config = dict(
    n_layer=17,
    d_model=256,
    n_head=2,
    n_kv_head=2,
    head_dim=128,
    d_mlp=1024,
    vocab_size=2048,
    activation='tanh_gelu',
    norm='layernorm',
    norm_place='pre',
    norm_eps=1e-05,
    positions='learned',
    qk_norm=False,
    attn_scale=0.0884,
    bias='all',
    tie_embeddings=True,
    parallel_block=False,
    init='normal',
    init_std_qkv=0.0151,
    init_std_o=0.00259,
    init_std_up=0.0151,
    init_std_down=0.00259,
    optimizer='ademamix',
    lr=0.000437,
    beta1=0.9,
    weight_decay=0.34,
    lr_head=0.00498,
    grad_clip=1.0,
    warmup_steps=355,
    schedule='wsd',
    decay_fraction=0.801,
    decay_shape='linear',
    final_lr_fraction=0.0,
    batch_tokens=32768,
    seq_len=256,
    doc_mask=True,
    train_tokens=243300000,
    steps=7425,
    dataset='wikipedia_en',
)
Each number is 500 + 40 x the weight over the matrix's rms, rounded and kept within 0 to 999. Layers, rows and columns count from 0. Numbers have three digits each.

# up: layer 12 MLP up, 1024x256, rms 0.0406, rows 58-110, columns 128-255
# down: layer 12 MLP down (transposed), 1024x256, rms 0.0334, rows 58-109, columns 128-255
up58:564433532525529439420471483557526496528492437536533480448538511513438470589555391499529484505548526451531467534489510503468469476544435425451465509475535505576497454419437472540511476481508523548501469458403476439494594368526472534467550443462601479507509556503512517482536387532486577572559526404542504549472409454432477482530547571523571362511524462458528531545554502466505497442438
down58:493576465500457467488478491491367510505484581570400498448417450511515463459525525406516498447484523495482488421611445512529604586530523607471486493432590470479491508532545454489556524490497423555556571492530573470474385568481491416554433550526345526485468422511547534604498612499544371564563448502488496440506628569555469415545441543487460588481477507526517403379374532448458513509613
up59:524381504446577562521468460467491500499402527581491621549537619440567407468471543489522415538449412509549549519452523459444558435467533560545382497469458470568451491514435431608494493500485483370579561429430481427447566558444528528498467480517563485558431529528582492478513521488462457533393423581509586487517476399410467513416613542466453369522521639464453464472542653534478476444595
down59:395519411514566466493507556448525501460591512483460483542504565474390533549552489521472388541467466581554437445524536458467491406574488463631585520364530440572548478503453461315524483547536494486472411612546547458516506482498492517434550538541470495519554504530550470432423478535462533467509534497596521481613500547590405510580564450590474492527523476548356536505488474466455548564557
up60:496485447490548461518504443572535530451522422491625559511505471498582438486528452554464520457462515427512501506522558598571516587494478523523460565563520542525480438540451430556368511526485484487457519539519482526472531479582490441577536391518436514452492438548375574435513548391507466558510497540536438515572452526468403427443522588424484555521539465417494561469536518529532558507513
down60:495557438575438568462479484473499481548475493422454504465508540501465481487504493496517471480527509591504499509481492481502469394490556467522629502553533513472503496515508502487532521500490487559555525525487528497484497522485497486421459516450546496478557514510528565485500569552497518464467536456504462509483532481527507528451535465557537456537506419500566512466476456506492547566492
up61:410542446587571494427491499429486580506537446501551492589431377401449462513516503524573421527451595530539367526464429461507491464422513465486479509405450543501541471491384527629431456433493541419536721441536526535394477571483500459548494637452382519439464580447478607429532450459479611484404554495416475516411479472524541468565458579324528565532540568462548537537499462426454580582577
down61:575502536448465396528461616522360530540470557411505499372559617577484472540538507629341449705519597585495494505554575515391544536415447441461578503586370488501477461442615502441503499499628492473519474514582379591493353459408387584569572312392534450440472412569542484526584595439488478550612492533506441443564367448583485371574459472445526556555441473448531510572579557492517510577402
up62:480557517522574499504467501501469452472437483505597542490524442500358525626545375452413354461537551531533399478589559479472536469562464306541477606477481514498577531603464575562528539415433423348554475373485579425448565384424495431504331470508548488520492554510430534512524445567602488442515469481501494519404509568424395386442542485556410396557442519430516555449578592515581426501422
down62:551647455507491480545532518490460493472503456480498454590515495629513544421483549497454521564528543555467508481495569567455469504597531407566571498543511423490444520595500535510461497519444615608357479497512416504476437471379501485449413388410482551499462413507574410554550497554531588528461506493547459456486522394599565414465428448400432336495393473572521490515553569475498542515375
up63:498502496496502505504501499505502502509504504494503504510506496500506502504514492505514504505512504500501507495502500496505503503519492501498500499513506501513495505499509499505503500492487505501504495503505498501495500511499494498505492502507502489486509497508502499499499500504502499493500491506494492507491498492507499509498499505503507506507499500499503503495503505508503497499500
down63:503499493507499499501493500504505501500505503494487493496506501498504492497499508499499501496499497495503497495505504502498503495495497502496500499503498499495501501503497512497497509500496503503505500492494500500503496499498499496496503496491506495511498506501500503506499508489500497498504504507500507498502508502493503506495500498498501500501497503514502502502500502505501505498487
up64:581464516579426522440516530497546576461539482510533506448544570474541489457600431419410499510507477445501524579517600566574478551520525452503430508567493470492467532497429540489513456516495485388545543532527516590477549456577488579511453434499450558585440502611521569620481472507517532496527552494485516520456610502331494521555513382434506504456431466401459570469542471630594453552720
down64:496540570515501621487607500418497559470383433460526504516506410466450551589505688505426523468386485511586541464442578439533379592527515476601485494511631482445523543546517547501543607503557478489523599580539589422595448399483519422578536559571451496430546416492452400326416339516576470448536395617469478446547506460372478530501506596456580416509414585523502334478464497447443506531499
up65:497475488511505500503488484503501511492510496494502495512495508497493500499485488509489459510492521484514489505491505507514493497505500496500491495497493496482493497498483505496499492481507496509493508505499514485514499483493493491498527492484503505522505495505507502490497506495505516495491477500501493505501499507495490497507504493499516512501511501479501510495490505496493504493498
down65:497498510481487500501506504496513515501495499492508501485510476524501504509504495505515508495500497510486492500508497501491505506500499506522505493510517500503504498536492503502491492498519506489507501504511490509502484507510491507513492496511498501492495498484493507505495484497494496490501506499505516492496495504497504490498494516510490501515489492497504499493517506503501503498491
up66:547485495490492495486506489476496453521477464502533528480488499496532478537535509535509490482494456510532477496515503517530488507524526507538519503551481520469486453490495489522482580496501546490488503502520493524490465474492512470446492466485487550483517520487535520453514465532561437515507544477501520493493518502494532486479499484503536519513500515495496517495500485530477501523496
down66:486507511478505498482511496520485498504510523535473486521517520497478483487480499488509499486531493478481497511514518518471506499497470519476456528480478505508515522514510499479522476508508484518472502486506496499523520504536472537494517537531516475494484508498475497526496509504473522508465506519510491501499513494501501518487491532479483477500482503521516487497503494501509505484509
up67:501498500512499509503497510500498488491493492507501505500497509501496500498494503493488496497489504505498508499506504500494491503497498505492494505495496504502501491507493508505491492495501490498501500493500502507505491491503500498502491492506497503499503498497490496501506500496497491506495490482498503492506511493498497496503494494496495491505503503497492511500508502498490501499493
down67:498505499493497502499500496503507500496503493506516507500490498508493497499504494501507506511498508492509497502498498507501504490505505498496506504501496500500498504499508508486501503486505501504494497504497503498496507499503499508506506500510494506494498504492505500496495500505497503504493499497495490511505494497508498498505499493493506500507504496498501492491486497495507498496515
up68:442557628616450452458358544386524536407471478579492482440523563352438497488488470434573429611442492470549470589457441575435510514471377464643488460410479564525480461493375495478514548486434545513501569487471490421512478569616441573501580449414447634607495553562485439601469557582429465459556508523454469638435582426494486465455594511586529532542539512559543561417581523660492535623570
down68:456549468588517406507440581468451503565443559391532399422491432573420555455485573587611416517521651535465544553490667494467541461512581472463517597528552533545468444605509444426499542318615434530487471442540430539465568512446556406536417564498506402574465416565446433471519461542512479532463497425461532401504431421327654546497467569526509514381460465509518482447460589571544492620454
up69:502498504495494506501497496504496499499497494509504498501502498495506505498485504510503501507496511509502490500502500491501516508494505488503497497502496502496510500507503501502509488493498493506507508499509502502505506504512501493497510502498505498499505500498501496509501499500504492501504475507499516499498506496497507501496502496509507489496499508501497497496504489503497497501508
down69:502498506499497493500504505505504497507494505495501487490498495504497499500500493500503504498501497506499496502502502495493491497492487498498510504501501500498492505506495499500496498500498510506496500500490498499500491504496504504507492512504504503494501499501493490495491507509502500501500500502500495500507503507498501500506502506500504506502494498510503496502495495501497506497491
up70:530473507505506433564436480447547492509569485532446590574561550497518438632480431604539445509472461566554468486410469483495525547449554460504454447463456547531627450529528462509583484480522467552476528500485542428472500539528556520481515339525477524575464463400440486471536504514530481508477482443462541504486534507507375481557516489563508547515492457457459478442511433589446510515515
down70:567543493549495470413549450517506498509501444537533484458505498480471473491543553599471517499537440497500552526561446464545479536356529492517487542516544525505461491556481549565513372473516479588461421531481463479515493470500518487538463551511553509520512519530463529480522482463485518496502510451520516501533485428538536514581474493552493451477527424416419524507460523501551503464489
up71:505505494505511506494504496501503504503508504502504500505507497494504502501498501504504490497502506506501508502505498501507490497503503503499508501492506496507504502495499500496498499496490500499500497504497507498499499502500504502504501509505501504500496505498510494499502502496501502504504494504500500503508505486500495507500499508499501499503513498502499503500502499495498497497505
down71:500499498500492496496498504496504504493502491500496498501512504498501494487499500494496503502500503493495500495501506504503499500513506492498503500499495499500499506513497502508503498491498503495494493498499508503513505491503497504494496496495501498503505501495505499496508499495501498501504500501495509497504496505498506493504490499496502499500505507504497505500488505499502502497490
up72:419430597551470356510513388533500375358415470564543526579529462524500534524474504470512423493523464530617552587496358523510595622465626412519530555460360502573566441530484536574472544485482416500721519413449555505419468528444448493543440550468498593462425651570538461370392482409571390485398456505495529596488555372536513507485392509515478520475531558505600488477481559605439668499498
down72:417446533518472421529520553401500638490482510479548516345588475487408462485379482510600454524541468580583452626533608505385453418567502463475400435498564361468658423437584475453563504498526569341429412558535458550579461401547576563614456563349411525543587552527545440550396486599569471503533560465493563387485432558415687592450547478537501483418459395493460500498563512443587385527432
up73:495495504496501505496504494495492504502505486504500506502507497499503508494497498500495484496498512500504505501505497509504501503499496506501496498492502503497497501509490494499498496500502489503504504500494500491506502498496505504503507500494495504494506498498495495502506497507503505502506492500491501503501504498504505493502505491502498490499502498501499499503502491494490497502493
down73:504496505504503501506492493492501494495499504498504487498489502500494500499502491508501501502503495502493501497496505500495503499501499498501509500509498501504495492516499499501506495501513508507497493493497505509511498501505501514502493492495498496494491498493500503498496503500505494500494491489499508505497509503500503495506499502495500503499505501505502509491498506499505501502489
up74:428478585407539547516396444465584526505497471574707367457493503480486535469496451460520502434481407467670608487418428542494395641501465477558403590463500581385411480590431567557492609443410457431481616500446466491481505492474607452539508476511532443521467487560440644447437443496501438522500568469576448545503534508526538455516479544447579397526454579411489549489534497551502510493531
down74:572529553601508441505525492518638527496520538626444528531602405524480489411563591515539482493440546493570443439461444513476432418465425529428476481450506438410507429661473596510470458553368504470522484484495539470492481414463611487547366465494488530637460513483561552539511503562535578456515574525476497508409463467562491424527428533506531510543505435551447433547606459441580442437529
up75:500492508501500499503494501490505498498500501497508503498495503495500495510502504498498497505501488496506494499505496503496504501495500493491493501501501499505500511502502521502497502500496510504497501502500494494496493495500505497499495498505498497500495506500492503496505502499494498506506515496500491506493490497505501494498499500496504505505491503504506497498496496501502492508495
down75:500500498498500506502500493505500505498500503502503503500501509498488499497491498501498509503501502498497502502491499508505499509496501504502500501493500506500498506507498495502500492502485500503509503496499501497508500493503505489493505498500497503506505496509500497509509507504491499505501503505496499493494502499499488512497493490501495496500501495488493496499508504501500500501499
up76:540453606584476479453422484556445517504519482559465514505476588496490490489481506511429427519529506448490486492512428480465481561485544567542479514424486494490483465487453464535479491515501498470502558495533562463556523450460506453517544517434492538487536503575476454475487549517526508513489510533509516498523506543473545466492475479511442530469476526442522556555511497518479522439538
down76:503539485509491512476472465463489520542482484461514469433502500515513534515489485483519527502490509548489460523450516465493504507495489506485539476501508468529556554548505510467494509478480537464530475525507474524465493481479502537520473516492524505530454526518515544480490441482505475516525470440492525547509535456504498477492498528516480524531413498486497463443529531484463474517500
up77:467373527463478554499508533493439449504499453446500503509572569457512467587539477512478530498470543488543613505508434573465397480512534477480520416492550492484515497536466560459464579499489455465515481484485475522541447511469480526617421495427487615496508530513365547540515428463464529535466504449453545556549555500519513491477581545527480530418546524441551421476535547485398734468474
down77:435453496495395487527479539444468520496498532498525480601521396519522490519501498554509460528486469479443434499570453493450547533525523514600447500515475508544394587511539479503501486483473486560534495491505432448493523456501532625476618390482467514452488517535498601473488517500464459438478479536456501591456434457445470586505579513409532525535526443575527540586462498512546500529515
up78:626481521448390482544462540516523468488499505474391651537531510497485397492485575425535531567550567566488607485422551508455541493532393484497402458477559441541513409543411483592540545486445542547507564424523525494523507578506474558456502451411502513478399573517465538362530360621436575493524473474525506529599571509505470555530472498498530433324539548442675509588519543418464534559501
down78:461507433397505495520476507502491424556479510500541467446492609520435434503479554630512514467457507444547387454592537415416577474448651459372451485438569367499478529494673487410385524605498452489573528465492579387424538407582548441487582507550557569470551556486446503596478594530665538525527431556502438512512499532640545545458612531511414608648376454616430539409462532516483420484410
up79:584416469429622401486485632525467541526478474445544496377469481457526418573562520536468440481499489516543559444515455481512515526461553467394464500453495477480604429473515498512443450571514517604476553399424548545568524477543513509470480589520527585458453503646508561459445537444534451470510543456492453548400496567489476452472517496437470592518385516477476615445501509506396446582543
down79:445461560484464519527625440485462576478388533457478542577378542573513506447469488457484433397439455531479513583475477467540521653547468521452556592525534506480474523539485466483504480498479592333470453496504594471558518529520526510513530415482495449586503529378498475537493454504476574518535500522472542487549569460503465400512461635484649462407532517585482439493468490536447472517494
up80:461531587431559451454448472461517525570416470419549531469489545391468498537439469508441477566493566426484538516339503464472398540555450516537427388454557504471599458482418511594481308521497526486504440492431566413391484523568520488537604427465521503447379546454467461455501510595378458470455543454457431561553666596484420449533479554465557511477454489516475680432536529523570486521500
down80:531452546479538585418533540606543513484518433485485389435550539448493499432449503373562512577523532524565533532488451490441537521529562512644548556485432397502536407494571472512500568523495466643496635564562579541486521379439677551494388443584494571604496549477528436490494445505461499426634459554492536393504414487582525547356504580505497547457551480555583396337520481459418484380413
up81:507494494498507503502497493503503499500502499504494501504503501495502510505507496501502497503493493499502510493497502499506506491501509497498502506501503508503506506496502501503507505492498501503499502498501503499503502493499504500499498509502500500507504499507507488503496502498502496499498501503504510493493506498500502500496499508503511497494506504498500495505503498498498501500499
down81:498498505501487497496501510502500489501502503502503497495508500502505503502503496500495499507503503500497497500498497506494494504496496501510504496495508494503498505501497499499501498498497495492501505501500497505502496497500494497504499502505498509498499507506489494499501494506505509496503506505500507500502503503500504502506499499500501497497502495507490507495494503499505507498496
up82:499496492492486483493484494491491490505507493491515506508509506486508505500489496501486500512504507492523470482493499508500486502502511491498503486510489503489500491485493487509496498485506493505490505493509494501505511507493494491506507487494505504511500508502505519488489489503500497498502469495514495501505500519496497496496495512500495516506506501490518489502500524513504501483517
down82:495502508503491507501510507506502531493490505502492504492501507517498500502497490496497492491508504515491507505493498497493510491492489504504497507497507497495502511515505498500491493497508509503505497501499501499493495501522494508503504502510506496508499506500499499504494497495489498492503506508502503501500501497507506501501494495502509482503496505498495498511496496495494499493492
up83:503508496500497503505509502500493505507497496497498498503505504503499502493496501505499499494508502507499502507508500498500499503500497498504496494495500500490495506503495496495491502506492489498507502502497499504499516503504500499504506494496506495491504495497500502497502498507499507513503510501509501506503496503499501504502501499500493495499502507501505503499504504502493498501496
down83:496503491505506501501503500502501499501504503495498493499497503495500500498502505497500494500503495506495506494499502493502503499506500505494499511504496499502501494491500498501502500507501504509494494495495503498496499500506502505495497505498502497495491492500491505503494499497503492496506494492499495500505506504504508495503505501494502497501502506510506493506493502504504493493495
up84:510502492500501507502505514502512505492504499506499509506504508503502508500506498498501493499490496493492515504505501497503506507501505501506498510497499510493500501499502519506505509499514500508498501500503504505509502493500508508498502499503495507500506508504494500505505502504501508500497505501499510493502506502496508485510497494508504493498498502501514502511495500503492499502497
down84:498499500496495496499499500499497493506500501506509486502501496504494514505504492515497497498496497503500496499509504512507497496506500497495496499500500504516495493496499499510503505490501497503500504508498489500493499497503494491499510495493494504502492512495494503496498501494497499505496493496498490504513499497508484505500505503489494500505508498499505499492507500498505495512510
up85:522449603519514448583472505437554544532474495447589485534448464536456352470415512446554440407433534412567525488489512528471481530501476431465499519475447491571385430561525497503453600555334532575558456477521586480578577379429512467500472531427496387476422469509519634482441565629465499518536545399431580465621365551356423520491535569512676551546392520612482430491527491566452481554502
down85:559425494467533588561568473406512394507567416547516511658499608565587499390592582453484475470510466558496565495504413488511443608474514524467528499553463519447458464397497469418513403513488427525583587509583439485556495304419515578467506550478430506550471588424455415440404516521452499499596547559357532534422474549553445472525463521448474607505609517509523555402482510547574544473609
up86:446510504536542485543416484487502575516574567523466463499483417491552485506525509376496505422365471506568379379406503488468666470421461535637478540446486558503583444510459447459476549547448458599390460413500555441406466545549576349506622393475472571456485456476469432506514554602540540513529528448522453567479456496479437477501579464577466450518564405637597714580568450622530424449441
down86:415590582420509657525442531484395435674444458494560531452525509460364454443446423547464511594593442497426512608565512502538600474512465497608493423630491486495496447567476465468492587420446397475606512490452495599522524443359382549479427567459444516540499422522486593367543380422491482496563516411557554566554455447492627494475426532452517407577506532382462498452489459441524533551519
up87:407468497508416623476370489385496425678473552527632499440536511425400349583434467384570387379437535506532402455619462577462452529596468559526463551368532589554469407557483588554489542600401442596505557487501505393502518385557457426453542496442531513510550565575559561460429533618514411519420524451549503462504508515389484559488502490559509523464498574500406504527550476468499524623482
down87:533507586480540413431442579585535502577380585475518565466484446508441529453420566449508471491539492591485448529486455566523495487697480490462516451470473543469502461530501660485571488564479491499478513476500595406491587432521478430500463567540504479449537438483497431452524504518505539543489523541530559574663496419362503529501500570539421454431480412472481449411525539462579467436463
up88:506503499501495498506503508504495495506499492496508513501502500499508498512503502502495508508499497494496500496503495500506501509507496497493500502497502499495493496501500501501498508502496507506495496501500493502494500499495502505500494500501501499506497499502492506506505502506500506491499505494504499502504494495500502487492507502501503509508493503501508507498497506507502493504496
down88:495508494503504503495500495507506504489501505504493505506498510492494501500500501507496497503504502498509505496495503497502496497504500505496498499508496506500491504503496491495498494500492498500510497489507501500504498494500501496502502495499495501505495501504499510497496507487492501503498497500502493497490507499507496504499495492492496495502500495499499487502505500492497499508507
up89:528539539429563556465548517601556493502425421433440490516387464455401420544435416372455519519456479459479472561512461488558483516525412488481493466442451418596499503527427569539524627355472630483509612410474480506508534451550472496387538526526459420422529635447515516516542468507560541529527522541533500489457579459401516483583451373427625462535440502410538528475541427380464469383444
down89:520458400516458437459512573590522507391579486611549493400554656523529518467557494598569513488500438477471542442665567457528489634411473630460510512486566471496518520431511454491463539475488344596548556541470489568473452488439641481439516392469548615490571415449539554555340558480629561516394444432438418366557462663617523420534531603617537537449410542538431484492545439437430477515491
up90:399410506511500572431508504338370485533348466540497541588568493439547477524514549470568456474373493569462614400472391603477458582504395444530454530519550572487529487484505550503441406522580551513487588462408536551422526527525389465506506489591490533648346549564517497466465396581538487490486433486546473535444452494471440595475531450462479464418583540606540644458503476510579680534661
down90:482402586465497502560486528483433348488464501556541525466572479460553530555396610485494455685559551441558558536492473536575371556424609719635612473373456549571421422378492514549425382510611561491450422442429427588612411331503412519432531507428440497456515460554431510668313392592553568451549410456397635517516434420524481558592622590510564518460504549501432443352542604437591504478357
up91:498500499484493498498494498509497497502510506493501495501503500497503493506498506501502489496504499495506496504500499498501501503504494492499501495495498495508501507493503496500499498503492496492499501502508500499488498500502507507504503495497496497496497504499507497502497495498500500502505481502499504502497495497501501507500496500494503507505503504499501501498493499503507498501507
down91:496498494500503500499501507501501506494498497500497501498509501497501499498501503493499499500491505505497503497500498499496501495496497496496508500499498496498499507518496495505500501498499503504502503501498504494510499488501503501495491510502507497500502495499498494494498506499504498501509501507501508496500502495502503501496494492503497496495503499504499508502500505499491501493490
up92:534521468440518504493473501503509499524447463547548503529467575496454499560502481489489484505548486476462510513506461506459502527579570414563499505517508487534509424532496484448512534465497490533507528474519505496509517505547492514462506420478443449524544509529527484557506543536630508455466456503502488510470516446467542461504519462450513520450562476456474493594512459527545489544506
down92:504475526547518532519473490469519480503511502469484503493527499472531493489482523526467488483484490515463481492521518512459476501454481519514521470502506536511474513515504483491517488469514451480524553486469457523547463477530513520532489531484557523475489492499432535485449476442496523549492508534528487493510455511516532476489505512523584486524503486505525528530529525529491517447521
up93:531529476480451448464448541484542410511512501476545547539589520434457491482487504484428543543475469521490425504569521455539523546506483426549484458533453412466467448519481491522464468515485478366488493432492544488526515546476478522402430468490530523486455482420542528423596525470442436457480519399523480465494448498498487364452512527500608526566577617502521431540505503529539576492485
down93:519493493546488470458431490527511564417504502489470468567510556548461493502476486534466541523521572416489483524534525541545482494514460500517534549563583529495518546554467542515496470477471525580508470546517434455527510501481552472585532591434439603484503499439477424549469499500439552513457568522490476488488499445504556567529530469455494482484549452492404501505406525527512551438500
up94:489496524523512507486506491523504528515512507522496501492499520494498500494505502495502497510506505484512501503493498499507491508516507485500507504500483497508497500505505476481499511491479498495483517499509507500505507500506491487499512497497487493499530493523504505508495517506497495509498484508504497506500496502505506508509510505502490521493497504494501505495503512492508493500505
down94:521505494487508495504497523494499513490506502487503503507522482513500506499497515502495494499489494521494489505508491501495491487497488500502506485515508486506517500526494499491520502494501516492521499517498485510507500505504491511508495520508501505493499501472500500495510486496497497489507510510509500511492510499494513510502496486503510507499495506505508508495501499505496495487502
up95:498460554501484519511471494497504524495521519503472486509519524497482490518473504489508488531491493472497498523528511482520466522490507476531510525467496511513517467491509492501490498495478507469510539468526518510502528497503533468503499524497537529533477494520494540475507523501468477511503530445529537517469509534479518465493487510509516502513493478509505500510475533488467498488500
down95:509509485490504457486509519519510509491496494502525491483492484526490512500503489518513506509507500506491494493495484491492490494510482526484504498512514493501520522546526531520498501492481504517481468535512484519494500507493476503510509504496489509513510502475488496496483501498475522520512492506505497486511512494498495509487496512506478514507482494517471475497496497516494496487500
up96:504518488501491498502501509493509503480510499507502511507508510490478472519460498495498483496503502499511486507493509511487502492485501494499495510519504503477494492500497517508498493507512500500503492493514497501483498496512491481503484489495500505527495513500485516501485505494500516507519499512511489498497497524489484518496490494494488501518511521495509504500509512508489507501510
down96:488497492508487501494496510513502499503500494493504514491490475525502515492509505520491503506492499494515506497511500513513481488500495498504494504499503489494520507498498499517475493509520505503496504520481496504500494495493483493512522493506506508489511516495510506498488494492493490495503508496503507501502495502509516489483497503483502494483500492491495495500503505486519492491493
up97:400508547421533451429434527465523521529429503453616478475578484400569482455388521453510516421477495557566568550509476632518464553452558525600505421498482608523423443551456478516423633435524502390511419437347461572570468569477503440410511517437532471513509485465434506563429566626488533668565551485610506516526490543402442446603377383490453461487596448473490496520475471575500547561496
down97:458498375456535536572485434527530419509415483501509543439421472444481484577589534588542509551479538436480478519443473500476458405502514428390513566618477484537373546481469542444546466442524515521565485391504477513415533546530495539507523517394561516438439588508427527401532474453471522389526581570538524505478558490641512607489451504560506484594468391491535557530522504427473326530524
up98:544491419479465480565515474479506464561453339561598593470523489504443515506535447510452392525501544510533569517490483434568517573479466413504419524541451482504427487543460482487483513458495519548473599514473493469527548492477476503480538447487523490531543548584536518522547487559541498579542495469516527551436469463504549542506465431528543378502507443487541491411513521588481485463465
down98:469486547527517481493472501455506482446518548488459519506501474477519500523473528485531506451516499545437424534599497517449491496499579501446543501488477481522565482473530539514521479500498500456454445488529541513442448458519520499510482531537517444458402507484448519497479508445510587493557487510469529417521541501448464577550483529537510603516499482507497500564513499532539503537508
up99:504492500503502500510507501503500502499506500502497495507510498507500500507508505500508500499495511494495504510504506497510503502511499501496502497493499502501508506500507502502501498493497498505507497506506504503496497509496503507511500502491510499496500504507502507503493505501507502498501525513505505500501491498505511500506505496508502498501502506508499507502504497508500498508493
down99:490510495500494504495497500496504502494505503494502496498506501495498505501497496506500498502506493500495489500509505499494498496498512498503505504503501496500505503513497502493504508495499501505506500492503503505500493500498507493497502510507491499504494497500490498502497496491502496493499502506509505499501500505507502496499501509500501501496502506501508504494494507495503500496495
up100:407530443456470488525496436453369436532491559476535449444454507409447501517554437470558510546465594406582416534583460583520468507588498424467502417477415485564399531539459469599474506425535561430531424670423536500438516580428555530492494430528531442502525553552482645557612462424564338562487467471560611523559621462348573466593482461481469493440602559409447502471467531505564409470493
down100:475504592464511571479524497531497532432471547425454530531500599450551478481554437588532485443462509459482528549521353428544496428500581510586509526534580523437499400722537392458468475535495469547557533551461527446648663553576528426543545476470576432536508563483551519529505485497496477554434500499564494511481500469520417463463388604524580430321532489457513525456413422669464576452516
up101:503501505506505507495501497499505499504503494513510501500505507502503510497495505506500504495502512504509498496500491503504503495497507499497506496492497507495503500508499495507499494498504495508498509501495503501501505497496506496502512500494492504506505503497502502510502499504505498505495489509500506503508506497501505502499502499504498503498501496502500498507507492500509497502505
down101:508503502500507499501499505498497503503493499499502496498496493510501503491488497500501500505503496503497503503495503501495499500497498500495507502506504499499496501504502497498505503495506501500499496495499511503508505504505505508510499498505501495495507506495502494497503505505505496511492500495503498499503499505494505496504502509497510500499498499501502502495504504496500500494500
up102:507497501498503506499493498512500498502489492506500498497502506498502494507496502512498512499508494499508487491483488492496490500486505491494497502498498496503498490496498486496497509495486505507493506495498501490493504499505497493496490491506497491509496499503509510494488501500503496484500505498507508494495497502500488493496496508499493507506501497492505492497495505508498494502511
down102:495506494503497500491501517506501496499498510502502502506518502500504501510498506499492500504501500502506509495487489502503498500503492506508503495504502501494504510493498489510497499506484495501498500502491498500501496499498495494496491510491503502489512505500507501508499504496498497503504507505501498504493500501501511510501490503496497491500496498517491502508496506508498504496507
up103:491503501506503512503499508504500495501493492490508505512509507500502504500505492491500499500509511507498512502506507496503492508503497502503499494500500503502499495510495494508495495496495490502511499506505508504504504511501498495504499493498506505495503496507496502499507496508496506502500504490501502505508500495505503505504496494505489495505504507492509509491509507500498498501498
down103:500503497503501499499498499508508506502502501496507491499492498500495508504502498509501497497497502497500501501500499507497510490513497499487495504509499498492495501501506511492502505491521506501503487499491498499493498498505496506494504503497498496501485501502502505498496507483495494499498496501507498506505507501504503493504502505493507504502502504502499501508490494503504499497497
up104:503498495507521497503501493503501506506509504505506498494504515493500501506503503523500505499494495491497502499506502502512512502490507496503506503486501492496496502491510491497501512499497502502494497494506501488498499500501511507508508506499492499506501509501502501503496493491513494498494520509498493504512496496493495498507504494490508514494502498494507504501489495501503493502507
down104:501509491503498503495497505507495503489495502506497503509516500503493493484493509499499492498503495507503499500497504497491487492505493499497502495503503500502496509514489481503496496499480498501504501505502504502506505496499507495495501508505493503500503491493497493498511497498512502507505505499500504500490502497502504504499501498508493483499499504499500498490511512496492498494493
up105:500494501504504505504487494501502502501493499497501492504493495501494499499500511495506498500495502500498504509494507489506497502491488496497502500501508503504503506504497503498507485503499496502508500499502504504489492512494500501496498498501503500510505498502501503505507501494497500498494508494500507498501497494496505507512499497504497502504499506504495499506498496498498498507497
down105:486502497493495497497499502504507499503508501497503496494500504494503498500506491503505498506496506495496498500502496506486495503503500499509501498498494506489506501500501505498499508496496500497494501503503498501503498500509498498503497511502491504494501495502490498498500497494507502498501500505501502499506491495502497496497499506499500504494499503494502500501498499496493510501508
up106:503503507505511496504504495505501505507506506495498495507504508506495499498507492503494502498508503497502505506496500501507497493510496497507502500502496497500488504502502488496493501502493500508494499495498502489485499499495497497500503502498498497498507502504504507498503501504503507508506499498499493507502505504500501500500508504493506511500506501494505505500494498508499500500509
down106:504500488500496499496499503498506509495496502496502504493507494505496489495500499501493490494495499510500503490490502504501500498500501506505508499509508492499500498518497499501509495507507505498500504504502502507510499505505495509502497494489496499502498498496495503498498497488507492491495502503502501495491501494501502509493503503497495497505497500506503502493504510502492504489487
up107:490494504508517514497491490503501500500485500494502489505504500500494499503499501493495492492504500503492509503489492496504490492505485512498504500502495497508499489500491491501480495492480486497510497498492505504491485504502501507486499496504499498503498497508504501510503502502492496487498491496501500495507497488505500501502506502508499499506502495500503496503501501492495498506505
down107:495502501494497504491500506500509490506512500505505503501507491505504490505509497501497505508496496491508506505501496507497499492505507498497508491508504487487500502504498508500508496492490491498498497502497501497506503506496495497503493513498496503498503499500502500503501497488503503494496509497499498504501497503502508502503486507497505515490501503503497516498487501510501506504509
up108:423495615455459533525582522528488410562596436557571576520485520501521479503478525552555488601473528471406531415458552590499594472570539511589452482492501469552593439515544518438545481558446483426545499443538583369515607507591584513545497546604508511525550493473556517258434587453397469563525512390545497449464524494512486430431617472634503462482523498485465485563483433518454626515481
down108:625535534553584531510552616609557533492483464451526527475514534492508495469458458412371551497526399461499434502519353464612457601531579402411524480519530555564435581433471603554541500460546471591601492474422507575450423502567472463541543580369424552484491503610450452548532427456570567407604520500468509582541493462509533498445467433366465520464456453558473478487486485566468451465558
up109:495494504495486500493505513508490493495497496502515511504505495496499501497487502498499504502497500503512485491496498504493495499490500491495501503503494491494504492501500500508504492500497493499503506500512502510501501504510496501498504494499498507507498501496505498508501507498501498494511485502504512486495510500498490494492493508503496495499496499498504497496505505500498505498516
down109:509497507504495500501504516506502498501500502506494492491488505507503509503507498503500503508499501499504510493498499501502493490501492501497499495498495489501499507501497500498485491492501501498501504506491497496502492497498499501493496507493513493493501504501500502494490513510497499504506494506497499508498505496510507499509499491494503503492502500506498499511491498500502500496499
up110:496501490501504498499490491495510503497498506500500499497496498498490502502505502511505493503496497501494504508491504497502502500495501506512492503508503495497492502489498500492501496490496499506506503497502510510498497506497495504491509505497501500501500501504502505497503499499499503503500501506502503505502502507497501499506501498505505497500504499502498495496494498491496502501498